config.yaml
activation: "gelu"
positions: "rope"
dataset: "wikipedia_en"
Each number is 128 + 32 x the weight over its row's rms, rounded and kept within 0 to 255. Layers, rows and columns count from 0. The size above them is the row's rms in percent of the matrix's.

# layer 2 MLP down (transposed), 640x160, rms 0.0308, rows 566-608, columns 0-79
size [117  99  92 103  87  95 104 101 104  98  99  98 106  85  88  88  81  99  97  91 111 103  89  96  83 104 102 103 115 101 100  91  95 108  92  99 113 104 102 112  97  86 103]
[[125 120 104 121 119 122  71 172  95 115 133 168 144 136 188 198 108 180 120  71  72 128 112 108 162 135  67 119 156  89 157 131 120 117 139 110 147  91  91 138 119 171  78 119 137 158 154 184  82 143  83 152 136  69 127 166  70 124 112 101 126 171  57 101 147 141 158 140 154  90 140 138 140 133 128  98 141  68  79 156]
 [109 124 144  92 110 108 126  78 143 163 105 177 144  87 110 138 163 140  80 112 167 160 144 107 149 161 207 123 170 120 169 142 134 170 152 131 146 164 110 104 103 106 146 132 140 136 146  70 110 118  65  78 154 113 116 189 127 161 117  86 121 137 110 179 144 160 133  76 190 175 143 213  80 153 149 149 144 125 113 173]
 [126 111 131 175 129  75 105 149 116  89 191 117  93 151 130 116 117 114 126 135 116 119 194 130 121 103 106  75  65 122 130  82 119 146  90 182 116 143 136 163 148 131 109 132 140  95 149 171 132  48 127  97 107 143 160  99 126 218  68 106 103 117 155 153 123  81 153 144 146 135 145 124 102 118  85 127 149 106  96 137]
 [143 124 188 100  94 165 132 160  96 117 147 124 119 147 102 122 115 152 110 140 193 144 120 114  80 123 112  86 174 100 129 139 138 136 138  99 130 142 115  72 143 100  63 128 148  98 101  74 157 117 119 167 127 103 176 183 136 138 148 183 127  92 119 126 150 177 103 148 161 132 100 174 142 112  92  90 145  87  94 178]
 [188  78 149 161 146 127 100 143 115  70  87 144 147 144 157 193 140 132 179 160  87  96 137 124 114 178 145 108  98 151 116 133 152  98 176 116 163  99 128 129 144 129 169 153 132 184 135  76 153  83 125  76  97 134 130 119 180 153 117 107 157 138 109 184 133  46 108 114 157 112  94 180 158  60 142 120  91 158 112  82]
 [ 77 162  87 113 187 141 111 111 128  91 188 121 195 159 149  55 132 107 166 143  48 146 135 170  66  97 106 126 133  98 139 120  87 117 127 159 152 182 140  53 138 101 122 171 104 118 176 127 114 165 181 116 120 105  99 171  86  64 140 143 157 120 132 127  92  93 214 111 113 185 117 133  96  98 133 116 114 164 105 134]
 [150 166 132 161 126 134 103 174  89 149 173 115 160 136 152 107 102 151 106  85  97 102 140 153 161 157 123  67 125 119 106 154  98  85 104 112 163  78 108  67  95  95  97 125 113 109 135 117 163 155 142 186 152 169 105 134 125 115 147 150 142  59 185 137 159 193 138 131 102  88 159 194 136  70  99 126 103 112 130  91]
 [ 82 125  78 150 146 120 110 134 193  73 123  92 120 161 152 158 160 169 115 156 131 157  94 114 131 116 132 133 108 156 171 188 129  95 144 155 161 150  92 133 103 134 188 147  94 154  63  90  57 177  76 148 143 173 168 114 102 141 146  75  95 100 142  77 147 156 124 149 103 135 138 134 147 107 159 163 143 156 174 129]
 [171  41 125 136 156 107  90  98 147 143 162 165 159 117 151 132 102 108 126 147 109 125 114 124 191 116 155 102 138  77 137 139  58 159  88 120 134 166 157 164 168 101 147 188 122 110 109 109 177 108 100 158  66 107 101  92 133  99 155 163 130 107 128 129  80 136 156 137 198 137 154 132 135 127 138 137 160 128 152 133]
 [162  86  89  69 173 167 140 145 120  85 154 134  70 117 160 157  99 112 132  94 171 109 111 101 127 137  62 173 112 126 141 130 133  50 105 134 157 145 132 104 132 174 198 115 121 150 104 114 122  53  49 131 128  71 146 130 142  99 143 160 152 100 123 109 103 139 149 129 126  87 127 149 159  76 116 168 165 142 138 133]
 [100 141 155 139 116 110 143 181  74 127 172 141 127 102 108 190  96 173 137 176 156 184 138  85 166 144 182 137 148 152 171 141  82 160 110 122 122  76 108 187 140 103 121 138  79 173 103 100 134 156 194 149 160 134  91 151 146 115  95 161 113 151 101 177  66 134 132  79  72 146 110 139 104  88 163 101 122 129 156 139]
 [120 101  95 137 161 156 137 114 106 105 184 178 171 188 127 209 110 161 154 114  91 160 155 100  93 139  98 149  71 125  95 137 171  60  81 132 164 140 156  81  90 180 139 105 138  83 145 157 120  87 131 117 124 148 138 109 105 123 146 178 189 140  77  71  80 140  97 119 119 153 103 141 123 140 140  97 150 136 199 114]
 [ 79 163 111 138 149  95  90 133 161 142  95 121 173 154 158 147  88  97 169 113 111 158  79 133 138 120  85 177  89 207 147 148 108 155 174 147 165  88  97 130 102 107  93 110 135 198 138 145 134 172 109 142 111 115 135 122 160 213 125 153  95 134 141 103 110 118 139 184 198 142 111 164 120 125 142 153 170  88 167 108]
 [ 81 120  70 109 142 158 148  76 131  65  85 133 113 121 119 129 134 146 107 155 163 169 120 128 140 147 119 129 130 111  97 134 134  89  99 128 138  88  71 118 127  84 162 134 142 105  83 164  82 122 151 103 120  93 144 166 115 135 111 128 130 128 169  90 156 120 136 173 144  83 125 100 114 146 155 108 124 204 148 143]
 [ 85 182  32  65 153 139 107 111 181 119 124 106  74 155 164  40 118 101 106  75 148 126 135 117 135  92 110 140 135 155 135 165 134 166 106 149 143 119 117 122 137 130 194  93 130 120 124 114 112 149  92 113 147  41 119 162 141 130  91 150 201 178 199 123 113 126  70  90 121 150 169 156  95 115 110 132 141 105 190  86]
 [166 169 122 106 163 103 129 154 104  92 116 163 146 126 121 144 118 134 108 124 131 146  82 153 172 196 167 143  92  98 154 119 111 154  77 145 160 150 113 156  89  91 128 109  45 162 145 123  42 137 102 154  94 136 132 127  79  96  88 157  71 103 141  79  81 112 166 150 134 106 115 162 147 149 115 153  95  96 149 156]
 [116  94 168 186 163 154 164 108 177  97 100 154  96 122 131 151 151 192 138 137 111 124  70 115  73 150 123 138 113 174 170 131 169  88 125 126 101 140 149 112 103 162 148 117 141 158 146 147 151 163 172 178 189 111 119 128 123  90 154  85 115  92 158 205 163 109 145 162 157  77  95 172 121 135  60 138 107 125  78 165]
 [129  94  85 127 131 141 124 167 118 140 135 149 153 119 144  64 105 100 107 128  94 128 156  99 135 152 146 141 102 156 137 119 135  72 158 105 194 109  80 172 118 187 161  86  81 135  48 117 113 131 170  91  94  73  96 130  49  95 129 141 163 176 158 141 151  74 102 103 136 167 234  94 165 107 149 158 109 119 136 156]
 [ 77 121 111 136  99 128 118 159 131 141 141 112 123 128 166 146 122  90 135  74 170 111 200 129 106 153 110 171 101 139 140 140  94 109 133 127 137 144 101 110 109 151 102 121  88  63 121 134 106 146  99 108 172 123 127 141 174 146  61 160 142 107  52 130 176 112 100 140 150  91 162 181 177 198 175 163 154 132 187 109]
 [ 85 165 106 141 156 145  71  96  79  79  89 140  89  90 152 144 104 139 138 111 118 127 140 138  96  47  82 119 151 147 133 158  84  91 103 178 131 150 147 116  86 125 125 108 138 105 117 203 143 140 146  79 101 155 148 100 119 144 133 133 123 161  95  92 167 147 117 122 139 146  94  75  50  95 167 149 168 139  99 136]
 [118  65 185 106  54 140 192 101 101  89 144 142  94 127  69 111 160  78  99 123 120 211 153 122 147  76 167 161 127 150 190 127 138 120 103 128 137 151 116 170 122 104 167 110 123  75 149 111 172 133 130 193 101  95 134 155 165 130  97 124 184 129 135 183 102  61 125 196 130  82 127 153 114 135 116 155  90 169  61 139]
 [100 101 120 108 135 174 143 125  96 141 109  85  86 118 147 141 137 100 107 139 146 114 157 172  73 118 140 133  84  97 131 131  94 181  63 141  87 166 106 160 182  76  77  33 126 122 133 178  84 166 138  66 157 118 118 132 108 120 105 150 111  98 157 147 125 194 174  94 120  99 153  99 139  89  45 119 102 159 125 139]
 [148 128 148 159 115 104 146 107 119 128  93 157 111 122 146 124 111 185  76 161 157 146 120 120 113 114 126 141 130 151 112 110  68 158 128  98 144 136 127 120 162 113 117 123  81 114 140  94 130 136 132 114 198 150 102 120 132 125 126 156 118 121 145 159 170 105 116  81 123 157 129 106  55 137 117 174  77  75 175 124]
 [121 105 112 133 116 224 117 136 122 170 132 141 170 142 123 135 158 114 177 159  81 157 136  88 148 111 127  54 120  81  88 152  82 144 146 130 121 130  69 127 131 105 140 106 107 143 128 138 147 104 153 118 127 155 133 118 167 177 171 204 177  96 156 178  85  94  92 172 173  93 147 141 126 155 149 151  89 131 171  91]
 [109 135  90 192 204 154 164 183 104 172 182 113  67 141  28 118 165 133 152 111 119 175 114 168 137 104 114 168 108 142 104 128 139 127 106  98  94 194 153  75 112  98 120 112  87 129 167 117 123 124 204 133 126  68  80 114 122 104 111 112 144  80 121 132 146  95 153 172 187 145 194 139  97 120 137 150 110  86 115 119]
 [ 43  77  99 223 179 158  76 109 107 207  89  98 175  82  92 138 145  90 106 100 124 120 113 174 125 148 160  58 142 118 156 123 154 138 180 165 133 134 117  91  93 152  73 111 130 135 145 120 121 138 113  45  75 123 107 136 134 142 156 120 154  78 175 127 164 126 119 147 158 126 135 134  21 145  73 112  85 123 115  73]
 [112 125 137  95 133 109 125 107 107  58 180 140 158  95 130 148  84 130 161 135 176 137 111 146  92  76 135 123 130 102 172  96 158 146 173 132 159 107  68  82 168 100 153 158 142 104 104 113 110  85 150 167 107  82 115 153 139 102 113 148 134  91 102 148 137  70 137 214 142 140 190 132  74 173 116 157 167 206 103 123]
 [130 130 138 139 142 167 152 103 111 127  99 189  89  90  30 128 176 139 150 175  57  89 148  74 152 155  17 106 113 114 157 139 109 112 156 141 108 190  89 139 116 150 139 169 174 241  95  96 133 178 121 120 100 143 131 124 128 163 160 124 114 150 133 139 101  84 148 179 153  73 198 118 102  87 133 103  97  89 124 126]
 [ 75  97 122 179 131 125 123  90 104 129 173  65 196 119 133  84  80  90  56 167 113 145  89 119 160 177  70  83 144 138 150 155 108 128 133 141  78 128 118 137 131 166  35 153 111 111 116 190 158  94 151 121  30 154 153 106 161  99 131 125  78  71 134 159 122 108 128 134 153 120 124 170 161 123 153 151 109 130 144  72]
 [109 120 118  86 144 181 131  96 169 169  99  55 162 123  90 157 212 192 100  85 114 171 115 111 105  91 139 114 119 169 104 109 116 135 169 124 106 166 117  96 143  53 148 121 123 120 126 148 139 122 129 175  98 163 154 120  79  79 129 163 146 123 143 131 131 178 131 104  81 189 124 147 106 144 116 141 174 106 120 188]
 [110 103 103 115  75 163 114 139 180 154 100 113 148 119 103 101  69  47  97 125 104 137  98 156 174 137 177 160 179 161 165 165 107  92 105 181 160 138 136 173 151 148  81 131  85 128 102  72 135  82 155 150  99 139 129  52 160 109 165 118  51 118 186  59 169 144 145  97 191 105 129 164 144 119  84 139 130  82  88 112]
 [159 142 143 191 108 132  70  84 140 119 171 185  93  96 139 127 154  90 168 131 113 147  93 170  79  95  90  85 131 106 130 171 134 102 138 146 118 178 160 120 152 101 179 150 104 161 104  66  48 128 129 175 111  71 129 185 137 121 161  76 165 148 121  94 126 135 101 128 115 173 161  74 130 134 125 113 100  98 202 115]
 [ 90 157 155 170 160 120  95 187 184 158 157 149 102  84 138  67  88 168 164 108 118  73 110 120 144 110 116  65 168 141  71 109 161 145 136  79 110  68 131 149  77  93 136  52 111 125 131 129 116 175 178 130 127 124 145  88 132 104 153 106 137 156 158 132 188 142  97 139 137 186 112  92  87  99 132 156  97 145 113  94]
 [ 76 136 118  84 121 141 104  87 130 100 138 136 138 126 118 148  75 170 117 148 111 142  79 142 127 154 139  88 151 108 124 198 153  85 132 100 152 175 122 100 139 191 158 137 108 111  94 120 188 101 129 156 172 193 119 126 133 104 139 144 137  94 151  93 124 123  99 172 143  66  48 114 132 109 141 114 141 123 178 111]
 [122 135  96 111 104 154 110 111 172 136 124 116 104 197  88 151 114 114 106 120  81 239 112 177 154 102 136  95 153 171 165  60  83 142  68 115  87 127 154 114  94 111 127 133 162 122 166 123  95 142 131 140 154  68  98 144  86 104 157 118 186 166 143 107 104 124 122 145 153 139  90  91 133 136 144 137 132 150 130 123]
 [ 86  88 118 166 192 143 141 159 151 118 132 105  72 121 142 185 174  84 158 117  93 114 149 133 136 127 140 146 136 162 113 115 108 155 152 168 154 122 182 120 128 113  86 103 148 115 118 103 155 150  98 127 192  95 171  71  91 110 122 142 154 109 110 125 119 115 145 129 173 115 146  91 105  51 161  90 159 155 117 148]
 [168 151 145  64 178  47  89 126 154 141 146 174  90 157 122 128 124 143 129 156 149  89 184  65 155 112 115 133 161 111 154 133 112 111 125 126 189  44 118 185 149 126 126 129 124  73  83 115 179 105 104 131 184 163 136 142 142 126 127 155 112 162  67 127 121  95 126 124  91 111  97 128 100  83 145 111 107 119  97 121]
 [109 143 104 134 154 158 108 137 139 181 134  85 141  90 196 139 134 116  98 162 113 150 124 118 154 130  79  81  91 117 132 192 120 147 171 155  83 156 152  91 116 161 108 101  98 146 178 129 174 148  96 126  75 158  88 168  89  84 168 160 120  97 147 158  61 132 137  41 142 118 120 107 120 170 115 158 103  77 151 128]
 [ 83 157  75 143  74 124 104 127 137 180 106 121 154 145 108 164 107 137 119 167 164 145 144 110 171 156 112 170 144 151 123 155 122 184 130  71  79  88 147 172 151 146 120  85 172 109 153 128 113 100  81 147  94  65 166 165 173  86 175 101 167 184 117 101 166  97 165 111  99 109 114 126 110  91 157 152 114 138 133 113]
 [132 172 159 174 126 109 177 161 108 184  83  95 136 112 124 113 116 105 132 102 120 118 108  95 134 129  74 127 164 115  83  96  64 153 162  85 174 106 135 142 153 160 136 115 111 138 104 126 128 124 173  65  89  75 142 130 140  99 157 106 156 147 139 196 118 127 118 129 127 118 117 132 104 136  53 144 110 120 158 167]
 [130 160  41 100 171 112 124  92 148  74 190 142 152 101 105  81  98 117 123 144 134 112 160 165 109 110 143 149 121 139 133 111  79 128 135 165 119 144 167 135 107 112  83 120 101 101 191 146 142 138 148 110 100 146 117 136 137 152 115  96 222 107 149 112 127 180  96 123 135 123  88 165 117  82 198 103  77 141 195 123]
 [121  86  85 136  95 110  92 119 136 176 116 140 162  96 111 114 144 177 121  54 101 111 147 160 118 122 162 110 124  92 117 210 179 138 127 117 118 136 180 123  92 112  73 154 104 117 166 178 129 151 178  93 100 121 134 127  78 136  92  59 138 118 112  99 146 190 112 105 159 128  95 111 123 117 158 116 100 156 109 133]
 [157  89 139 125 145 125 107 157 169 190 187 114 164 143 147 176 100 180 156  67  79 154 108  64 150 162 123 153 136 128 147 172 131 186 114 116 146 153 120 117 114 140 163 123 128 143  77 116 134  95  91 186  88 118 106 192 146 120  98 180 190 131  99 115  81 125 101 166  98 127 138 168 103  72  96 121 162 153 154 162]]
# layer 2 MLP up, 640x160, rms 0.118, rows 567-608, columns 0-79
size [ 98 107 100  83 106 101  95 106  96  96 101 112  95  89  82  83 103  92  96 106 107  97  78  91 106 104 100 110  96  99  89 104 108  87  99  94  97  95 109  99  96 100]
[[146 119 168 129  79 148 114 117 142 107 122 116 100 128 125 132  84 130 186 123 159 125 120 103  95  60  97  85  92 145 111  83 130 116 104  92 135 145 149 195  93 152 142  95 111 111  96 186 112 140 201 171  97 136 135  99 102 124 142 150 203 144 134  96 116 116 109 213  85 115  91  36 151 163 132 115 166 130 181 138]
 [112 118 106 123  78 138 203 115 135 154  71 124 135  95 162 165 126 131 135 115 123 114  63  81 112 125 149 131 210 116 160 165 138 129 147  72 108  59 113  99 130 195 162 138 119 188 115 122 139 206 156 166 106  68  71 142 124  64 151 139 159 125 174 123 106 162  98 113 110  86 119  71 166 109 118 153  89 115 141 100]
 [155  94  76  84 111 152  78 158  82  81  80 121 169 171 131 126  94 147 159 152  71 104 146 151 127  94 125 132  75  84 152 112 107 124 200 149 165 123 114 153 146 130 128 110 182 162  78 153 134 151 125  79 116 108 121 106 133  95 142 108 115  91  86 123 116 106 159 199 156 105  89  93 121 195 124 125 100  72 113 119]
 [184 118 131 115 133 134  93 129 145 139 101 146 165 152 126 193 120 136  83 125  53  87 114 160 110 156 103 143 160 166  97 130 159  72 141 168  93 172 111 175 145 117 126 109 171 159 125 164 122  92  86 131 159 150 158 129 110 131  59 133  74 116 102 160 133  88 125 141 158 131 101 142 102  37 123 140 113 102  53  82]
 [152  78 129 154  94 117  87 159 130 169  93 145  99 116 118 156 122 130  74 142 190 127 112  80 169 174 147 115 115 156 107  93 157 136 128 113 121  68 101 195 104 138 126  86 160 114 119 103 160  93 100 118 132 205 167 129 165 187 109 107 130 166 146 132 155 149  75 149 135 124 136 165 157 164 159 104 106 118 170 138]
 [ 61  37  53  81 162  86 157 115 179 162 152 106 130 127 134 176 108 125 227  98 112  95 150 126 116 109 173 173 106 133 112 123 121  74  85 101 120 159 102 139 131 138 101 118 125  61 129 136 201 129 140 148  84 123 116 152 155 134 147 152 173 169 117 152  91 128 121 116 145 187 144  77 196  98 138 131 144 172 140 141]
 [ 79 177 112  95 100 124 116 121 146 100 132  94 158 152 117 174  92 154 111 143  97 179 104 161 114 113 194 133 140 171 140  85 176 161  85 155 143  88 130 168 117  83 120 125 130 131 120 206 177  98 136  95  96 126  31 152 200 147 159 143 179 141 128 107 100 141 176 117 170 153 146 133 127 170  95 106 125 108 127 183]
 [137 106  76 123 158 128 159 128 178 123 147 184  99 175 143 102 131 161 132 148 162  98 147 119 166 145 153 150 151 144  67 132 130 106 174  71  66 102 111 123 109 159 148  91 123 103 113 119 157 135 145 110 149 158 126 155 141 173 113  96 135 141 165 113 144 121 144  66  41 136 148 158 159 177 168 147  88 110 137 176]
 [145 158  83 101 131 100 135 140 154 135 152 132 116 139 141 155 197 109 121 134  96 110 134 115 155  90 111 114 117  98 140  82 162  42  64 129  78 143 166 107 130 182 164 161 171 126  83  95 106 106  96 170 126 121  66 182 150 142 151 137 124 106 118  78  76 129 145 139  95 138 140  93 143  77 137 134 130 170  99 121]
 [141 150  66 139 103 171 100 121 168  98 118 113 112 156 164 137 127 119 151  79 132 114 120 168  57 156 126 149 110 106 109 163 168 105 144  99 134 144 153 143 124 158  89 139 166  86 120 161 146 108 109  64 107 125 129 110 117 146 159  62 151 104 174 104 198 143 122 145 137 110 126  99 165 133  85 104 162 138 108 114]
 [124 145 140 129 119 136 137 185 150 171 102  64 100 115 162  63 132 104 108 101 169  86  82 176 157 124 169 107 155 120 174 104 103 154 160 100  87 129  88 171 141 101 137 141 167 174 109  88  77 124 124 132  92 119 102 147 148 133 127  97 101  92 172 210 142 137 181 115 127 129 163 108 132 101 129 157 116 148  44 136]
 [164 107 140 137 134 173 141 130  92 156 155 117 111  87  80  85 183 150 119 151 126  80 178 146 103 140 173  97 161  64 129 104 157 103  80 120 114 172 116 160 170 125 144 123 141  92 116  80 151  90 155 124 115 189 159 131 140  87  93 122 173 141  93 146 122 119 128 106  68 144 151  72 138 119 129 119  69 151  96 144]
 [134  95 180 111 160  71 130 153  89 125  99 158  97 110 121 157 119 119 107 113 101  90 138  88 156 126  87 150 150 111  82 164 117 149 154 137 200 213 120 152 116 185 174  88  90 131 109 140 179 165  89 136  67 131 136 137 135 132 166 118 173 144 124 144 134 141 138 122  75 147 167 205 131 126 111 151 109 130 141  99]
 [143 118 117 138  88 108 207 200 107 123  73 116 104  97 137 134 163 135 124  86  83 152 116 111 103 171 168 115 159  84 140 123 147 104 137 139 173 158 145 157 100 106  97  98 137 139 122 121 118  84 156 143 173 164 135 108  84 167  69 100 121 111 104 167 140 103 166 116 112 152 117  94 143 136 149 127 147  84 124 167]
 [116 109 125 139 132 107 135  97 126 134 150  54  92 163 135 152 155  96 173 141 108 109 180 110 137 121 101 118 125 142  95 104  87 124 140  94  94 110 143  58 130 141 163 120 108 125 102 155 134 172  75 129 182 118 109 159 186 113 152 163 183 175 138 165 151  91  94 146 132  93 155  65 123 109 171 100 141 137  90 100]
 [117 120 113 140 119  80 122 119 120 143 155 131 129 142 128 114 117  91 164 109 179 114 154 159 178  85 166 106 123 117 139 151 140 174 158 123  65 101 122 113 157 110 144 138 106 148  89 126 128 134 104 143 110 156 103 172 125 152  90 196 216 192 120  88 135 114  74  68 122 181 107  88 147  92 186  95 153 139  98  96]
 [144 125 149  97 143 136 190 113 176 112 120  53  91  73 138 151 137 121  97  83 116 171 124 148 128 108 111 108 184  86 111 144 116 142  84 137  86 122 119 112 108  98 132 131 138 133 167 140 101 136 136 130  91  92 203  98 142 171  99 165 116 115  85 114 130 174 169 116  74 155 153 166 115 132 187 156 168 129  57 103]
 [154 136 196 185 133 145  90 152 102 113 120 127  94 177 108 144 138 172 127 152  84 155  68 155 147  96 128 145 137 174 111 102 127 166 131 124 155 139 160 125 189  79 109 121 152 220 118 155 101 107 112 134 134 127 100 115  88 114 106  88 121 161 153 180 122 161 147 145 174 142 100 109  40  80 120  76 118 148  64 146]
 [139 109 136 109 104 112 167 110 152 140 145 142 156 190  73  96 141 120 107 129 176 128 169 131 140 161 170 134 112 125 137  84 160 197 122  64 134 101 133 182 115 140 116 166 135 141 167 100 149 133  97 155 150 121 166 151 132 113 109 109 101 115 167 139 121  91 181 160 115 104 137 186 182 160 107 147 112 110 110 119]
 [ 92  62 102 110 122 175 125  61 114 147 154 150 148 167  87 133 144 204 146 135 129  99 133 162  99 128 161 136  89 163 119 140 159 170 133  94 167  97 116 135 140  98 112 144 109 101 139 171 134 165 106 134  64 157  25 150 112 149 164 122 124 188 148 153 130 108  94 171 136 135 151  95 116 168 120 101  99 104 124  95]
 [120 141  84 131  55 146 125 122 130 145 145 184 147 122  78 207 104 160 143 158 145 101 139 166 144 140 121 179 143 169  61 133 159 138 130  59 136  80  85 121  98 166 189 135 150 163 204 165  98 131  64 150 147 139 172 142 116 150 161  87 112 107  93  76  96 115 167 138 104 132  86 105 175 159 142 113 169 115 103 168]
 [ 96 106  92 200 101 178 126 159 164 134 146 105 169 135  98 145 134 139 177 142 104  96 198 129  64 158 178  91 131 171 132  94 187 111 156 122  95  84 201 194  93 138 107 152 110 168 154 121 125 164 144 137 106 132 101 118 140 161 152 103 176 136 102 128 126 131 137 125 107 144 149 114 167 136 178  89 206 120 116 140]
 [187 116 120 114 103 148 169 169 162 196  53 151 170 116 108 130 169  85 188 147  81 159 159 125 122  86 163  69 161 105 128 145 138 125 116 114  73 103  67 142 144 111 168 162 129 129 162 109 135 130 101 108 118 187 148 139 143 183 135 196 132 106 159 171  78 143 131 177 114 104 106 110 143 127 196 182  95 134 106  73]
 [168 124 181 147 161 133 170 112 128  84  96 160 142  91 159 142 149  97 108 111 146 132 142 102 140 168 133  97 159  93 130 179  72 172  81 175 142  61 156 190 129 179 112 136 154 163  70 130 127 146  55 134 127 110 167 145 111 152 180 216 119 136 176 119 113 153 109 109  69 143 128 142 169 135 201 130  89 159  95 127]
 [139 181 132 107 114 121 137 168 135 139 181 186  89 126 183  74 114 152 169 154 122 112  92 121 131 126 168 133 162 117 126 112 158 150 158 135 132 159 125 136 192  89 114 141  97 158 122 108  79 134  93 202 136 118 155 118  81 137 111 124 137 192  94  86 116 102  58 123  88  92  84  27 131 100 143 175 144 132 118 127]
 [156 117 155 178 132 140 163 189 166 171  86 103 100 132 120 141 194 113 105 160  96 122 124 104 129 151 130 162 100 132  99  79  81 123 139 110 115 153 192 145 105 137 120 117  93 160 154 138 108 180  99  98 180 114 162 119 134 179 150 110 120 168 101 101 137 131 158  57  87 127 108 124 176 107 126  70 103 100 138 159]
 [143 101 151 158 125  89  84 158 118  86 178 133 130 147 225 104 114 105 113 135 139 127  97 100  88 163 219 158 135 193 116 143 140 144  91 118 111 106 134  87 135 123 123 115  92  27 167 146 169  89 139 124 148 128 135 101 110 164  91  92  95 134 116  81 156 153 121  91 127 172 165 163 150 163  79 110 161 155 175 135]
 [137 115  21 130 115 102 114 147 150 139 160 136 147 157 152 194  62 101 132 104 131 164  82 152 144 138 128 115 176 123 133 176  98 151 112  92 132 147  97 127  85 124 139 104 150 167 139 193 238 145 155 171 133 174 142 143 113 146 107 126 177 133 163 134 124 166 116 168 124 184 109 139 160  98 196 127 117 112 139 113]
 [120  88 101 147 120 144 112 171 143 109 111 145 169 152  79 140 148 128 215 145 134  88 139 120  95 149 100 106 107 152 153 162 174 179 116  76 110 107 135 156 106 138 167 153 142 134 152 134 179 163 144 129 175 133 178 118 127 142 158  45 136 228 102 149  85 101  66 202 118 121 134 121 156 143 111  87  95 122 147 101]
 [123 142  95 124 134  98 171 149 129  86 133 157 191 115 108 157 145  74 154 129 111 109 134 149  85  90  79 168 119  99  98 163  59 129 122 163 132 132 121  90 122 134 156 113 115  70 136 148 196 164  97 172 115 100 149 143 110 157 103 101 152 156  85 125 119 110 106 205  96 150 128 158 127 125 135 127 122 167 178 109]
 [100 152 147 190 105 119 154 183 177 131 185 111 172  87 119 101 176 145 113 159 120  87 138  96 121  78  98 127 151 185 178 127 129 101 162 117 167 110 123  85 187 105 103  99 156 139 112  80 105 129 113  60  66 161 211  23 117 138 147 122  95 113 102  74 116 109 144 177 161  99  83 153 118  78 148 148 166 143  76 109]
 [177 146 176 161  61 134 135  90 152 141 122 154 164 143  50 135 158 129  70 187  80 151 132 135  60 153 119 153  89  87 171 197 104 132 135 123 136 157 106 124 139 116  70 139 122 151 172 190 132 111  98 132 168 157 162 149 127 171 168 134  67 136  64 102  96 133 131 123 131  81 164 171 150 155 136  56 146 133  87 164]
 [123 142  74 107 163 137 106 138 150 128 101 125 142 183 133 217 119 122 155 126  91 164  86 147 134 165 166 177 114 207 162  79 135 156 131 162 126  90 103 120 100  70  66 151 176  81 166 164 150 157 145 111 134 103 104 180 186 136 145 126 154 128 157 148 167 137  96 123 171 179 155 142 147 116 104 120 148 115 100 135]
 [134 209  51  92 116 188 145 148 119 125 159 167  93 143 117 166 129 122 101 134 110  91 147 124 171  84 144 125 169 211 144  83 162 151  80 113 100 158 146 123 135 139 165 108 131 130 104 124 149 149 131 188 156  67  83 178 101 102 145  90 100  83 128  98 172  95 123 102 195 161 133 111  96 115 123 112 144 102 121 140]
 [176  98 114  84  61 100 172  68 156 165  92 169 196 152 141 106  96 167 123 155 139 130 128  85  87 138 157  93 184  72 161 152 145  90 134  92 104 128 105 104 164 138 151 162 102 138 128 120 138  85 131 115  66  92  72 141 159 187 166 122 129 130 128 149 181  88 111 120 116 102 124 142 133 169 105 124 145  96 122  85]
 [146 122 165 110 139  96  71 155 161 116 127 157  87 113 111 120 133 125 126 127 100  62 144  77 159  88  58 132 139 109 165 133  83  84 123 175 151  78 128 154 174  73 104  97 161 127  98  80 165 124  48 127 186 131  92 204 131 142 146 126 116 153 139 177 127 175 139  98 102 143 114 110  91  83 145 127 111  91  85 139]
 [125 115  93 140  99 126 123  94 154 129 107 109 105 177 172 158 157 141 120 182 132 154 133  89 133 115  77 127 147 144 156 146 167  95 122 101 147 113 108 111 124 105 136 116 155  98 149 255 164 143 123 123 116 151 100 126 150 181 152  98 150 139 145  92 107  79 107 114 144 191  88 142 176 104 117 102 138 107 159 143]
 [107  80 141 148  77 143 162 103 167 165 179 164 151  94 112 201 105  84 144 158 113 109 134 152  97  54 135  93 160 158 110 101 118 138  70 147 115 109  98 122 125 112  83 174 156 113 117 108 108 155 153 164  81 151 125 124 162 145 168 127 123 158 100 103  60 110 130 160 127 151 148 118  97 129 130 115 162 160 181 158]
 [148 106  60  97  96 174  59 117 184  94 151 138 106 160 144 142 157 138 137 153 157 111 159 147 101 146 192 118 104 102 148 155 208  94  95 120  86 150 109 166  96 100 109 142 143 124 166 134 115 139  77 159 126 169 108  96 104 156  81 151 128 156 139  77 142 167 160 116 116 142 124  85 149  89 185 116 153 116 143 121]
 [105  98 194 126  86 148 151 112  84 158  80 100  69 141 152 154 184 148 121 139 152 138  83 103 130 127 132  68 178 106 148 138 165 131 136 113 146  95 106 131 114 161 188 128 121 169  50 128 104 114 123 127 117 100 138 119  91 105 124 162  89 137 104 135 160  82 169 143 120 110 125  91 159 166 100 141 168 115  82 142]
 [116 179 111 124 113 149 161 128 102  50 105 147  62 128 132 137 118  80 107 188 182 105 120 121 140 119 123 106 158 171 161  83 117 149  70 120 128 139 111 192  90 179 178 165 155 158 103 110 123  95  87 159 159 154 153 142 152 103 140 189 113 107 137 123 135  59 177 168  98 131 158  92 129 170 143 129 156 128  99 149]
 [ 74 152 146 150 103 100 102 141  99  74 115 143 134 173 136 156 111 143 154 169 163 162 107 170 114 152  99 112 163 156 125 154 142 131 151 164 164 150 135 179 157  89  74 185 127  68 146 150 116 112 128  90 203 116 124 120 150  93 110 106 116  93 140 171 156 130 101 121 134 149  79 164 174 158  98 123 132  48  89 122]]